config.yaml
n_head: 5
norm: "layernorm"
init_std_qkv: 0.0171
init_std_up: 0.0171
optimizer: "adamw"
lr: 0.00158
weight_decay: 0.19
warmup_steps: 319
final_lr_fraction: 0.0
batch_tokens: 131072
doc_mask: true
steps: 5581
Each number is 128 + 32 x the weight over its row's rms, rounded and kept within 0 to 255. Layers, rows and columns count from 0. Numbers have three digits each. The size before them is the row's rms in percent of the matrix's.

# layer 4 attention query, 320x320, rms 0.0602, rows 266-287, columns 64-127
120:116126152184123137104137085124134123116108116152142079150115162120126140215106148094060167106128176140154124147127118062170117099124085077091079151078114076138103086160149100214147071135168085
110:127194126169096080168097124153117109106203129110049088076086124056122106099170095124181085098140103156111142114132168160122089070159134092142144167135133159128117190141170097127173108167170134
101:142158128150176095121153139111136147101150210140126147105139137114136110092171158137169146139185126089130102056122116153139163133179098084149133132195143198130137193117148101126136181152152143
090:126100142127199160074156115154136079158149133105059155122116131166195113133106105140157120128140097175151123073126101161110158104143048178169084142104092159152126118124147110168116193135152072
080:132145206151147149093102099103165082129089144071113108168104167137132163132108152097192134127102148090151146091106175169148127108140068167163113119148121129096132091134167081086075169136123169
092:127113130184187142119146153176125161120164195094131149127111131115114158141170104150103128102152110120138072136187152102116095085119064119167104171076111170102117141157122114167156147173215085
102:125183097117096077122160109159117124129110134148109093098098139098145076117156119115160104175140159063126100056110071107142176152166155138083171106099117144148097126170150164193170088059140184
103:136160159170180107146139162156131076054175148105159143120084122089159150131131121076199168108105147128120099088149176104163134103129093113156098141113112141106110192064137088093134102133169161
109:151159115090130116120083182140110153091208169147118132081109124092102112083206070190118112137171078138072096174173154156058105099095149094128150116129142152164162153113123120136177148117159135
089:102116154187196114098173118103154148146127197115139136160180117102138154136083148149130160115126095120161091114109098120173114124146070087159131110143098124090100126081126103125145167158081134
080:110154097167175153154129113131096154131073148159177103117106179084138128115091154118109163129059123104108109117175102124185155158180166107101134142113144097130105126171143137125095064134112119
113:124123111090154138129128163110121168125127167132116181132170097131150128092132120189140095114115113110119126150087104176120099164145148170158170082148123190102129137072090159090156189095109149
088:135110158153182121158080219084137160079140145101150222124138149071144144120118138140148137120143150136142118088126131147131103098112072121179083119136120185065112168078130146049126189156146124
074:112142110093142121178142152117059131116140141204155160080123138090155107095118112183138101179128085110080121167155100130103152147143161135111168134154164123146171117121090187088156082135115103
088:129135063091104118127135128101106151134056137189132139126150133125170111098047142166071163169114153169106119160105073130128113180138163095093162102165141112149167146058086152091130119075081130
108:160204081115072170124099096123121128108132121133111099146128164107154101143109117128095173131123157156101079173144131121157121156077133106097139088084134113132120158057132113128134134062151145
104:114107095153134153164113119061122172170050134094155190133155139086138128093128144170096097159068123136087152142141100144164108131149158151165121095157096162066101098098136152085110193095103161
086:142085154128166138087116176135150118134200128111099142118147090129118132145201094176121084088184119135155123183119155138057076056100068133180113129146102135120141106121103139123168194156157112
090:104122192169086161083138097126165087140111120052167105160124150163109170159131123076083154096111151116173126158116152092152079129094075118156084123115105120094085093128129100153121097145158113
117:129100129139142157107187131171147104145100179121149087181115073172128185137084164089108174153119128092187074142091091084152147143118079137095123136068121107173150112114145128115085073191059096
106:139103085089107089137159131113116139136146108159108136093158102077116081143147119139097121127181165147132101125122114124075123122122134110144139115168148133145159156070082210126179100082115101
106:091141196171134111104152086141124079111174131083119085124110091186078151133184075101189121124118083122145101154163168148108174094114089140139139144143108097174136103210143116167140113169158121
# layer 4 attention key, 320x320, rms 0.0504, rows 266-286, columns 64-127
114:128107131144147212139151125131009081151142168115155152202152147149190059112129097130073149111118168171165136138153142080098139099096214111121050090086152168117116114128147116150089146084124117
122:169173069117120091106134111165106125147148104136116112044121111125145134072110106093116124091113139154127156146126198194163118066104115072172159189127148170102192115089138102113089160156192125
109:079094115147098105121071155135142182160131123096169110130092086138152079092111114139156098163120175116097133115231061131135134144124138177158128173110141110116120149155108097070120140140218125
092:089135147142177119123098127148114142130102104090141099197195157161197045088095093133092125116108114139154148096155106142113163083155142159143059141089129103107128163126186156109168140097120063
079:093123119168145162138102151123109122085154141123148122229116147074138034130139110127148101106123106139109070147131092112189161126133143129094062151088141099108105138138149149136175085092141109
099:091140124171107186142150171139122104147117154135137132183130149135197104138114127144139085141126112124120165102189072118139127084142165176117112125098129105119168077117127085080123135080179077
108:154100100102145080095153069201134161135118078127130121083096127130092095119113106100132176148127146071141124153156195121072161067147102115158196111111125174139093138124080100152124150149121166
109:088135063188107190102106170117076080143184103100147115170145148138146097081138100158196116127087103152115124121161076134152096145137134104127123135134069191123127098135193085131087071119147109
113:116129086111115132131155136151146094158147141127105122068126129142147190138113139151130114123143123180080198124147122146158088090119127139133146130158110140139177119111139058141095152148171106
096:079107130139092169157124155059109099115106130142178167211175151151153105107137105119106086165100127168110120076129041080147101146116127091131108078145102123124186073144123155115132132058130135
085:180155105123131102090174147154022171143145079136073105053092116134102167144153185131089127136201099103151151116083193103115122142115132086084169163167112155164156115105092131120082159121121164
121:111153178111059092122131118109129126103143161154119148075155115132109191135135123115147103147091130162069076128090077158170093175132098147166175093201086074115156099125115139144142157103129152
090:059111121152111134136095175090173125132144121161188170184138167084133127070157095135193110108103118153095119069164043105143108181123094125150170128132116155100143134147138141114142069115158053
084:183142112108115113100168145152044157132144094133083125025133118188115240132162169131095151135151119146093160125103161155075105170106109124123187139189105155158152148097102121137086160147117126
088:172116143131128095113155084102155140169103108146128122067174136170103236126140165145098138137130158126100088097061114120083099172121151109143198111159125153168144128121138125166112117128063143
120:158084109110176160151127046113048070147172111122124130076184184102143131135128098117100150085128141170034096136062174147137088143113177084136148095143138120134161133095131126165100125093097120
111:162176146137087092123191131058099179124104122134106126067115118108098118130148167096139079115171078106100065100058151120113132183151086085090205145151150144150198078109080165099154114073082125
090:067128129153115164139101149129182095109104206141159137205162134130183110131088116133152116126094117149134146135194051134139133090136116155150075133085138083083138109148178135116162114113159060
087:091122153157119187170117147108079078114114157111153125238124136090162027135084113120128105108126124134155091124098099109184151099132145131097050118035173087111125116125147136117165082109119107
114:110119167158091193172152214109080117102126175071242143226115124135138125191150117106175133141109115086145070142142105068139142116123137207075104115128092055135149131150115111112117103101086139
115:139109117112155078117107034146177160160132129154150137071167085087109154138100134122068150128109194107188138139110132144062103120095111146190127085160147102105105182113091196112181108206139128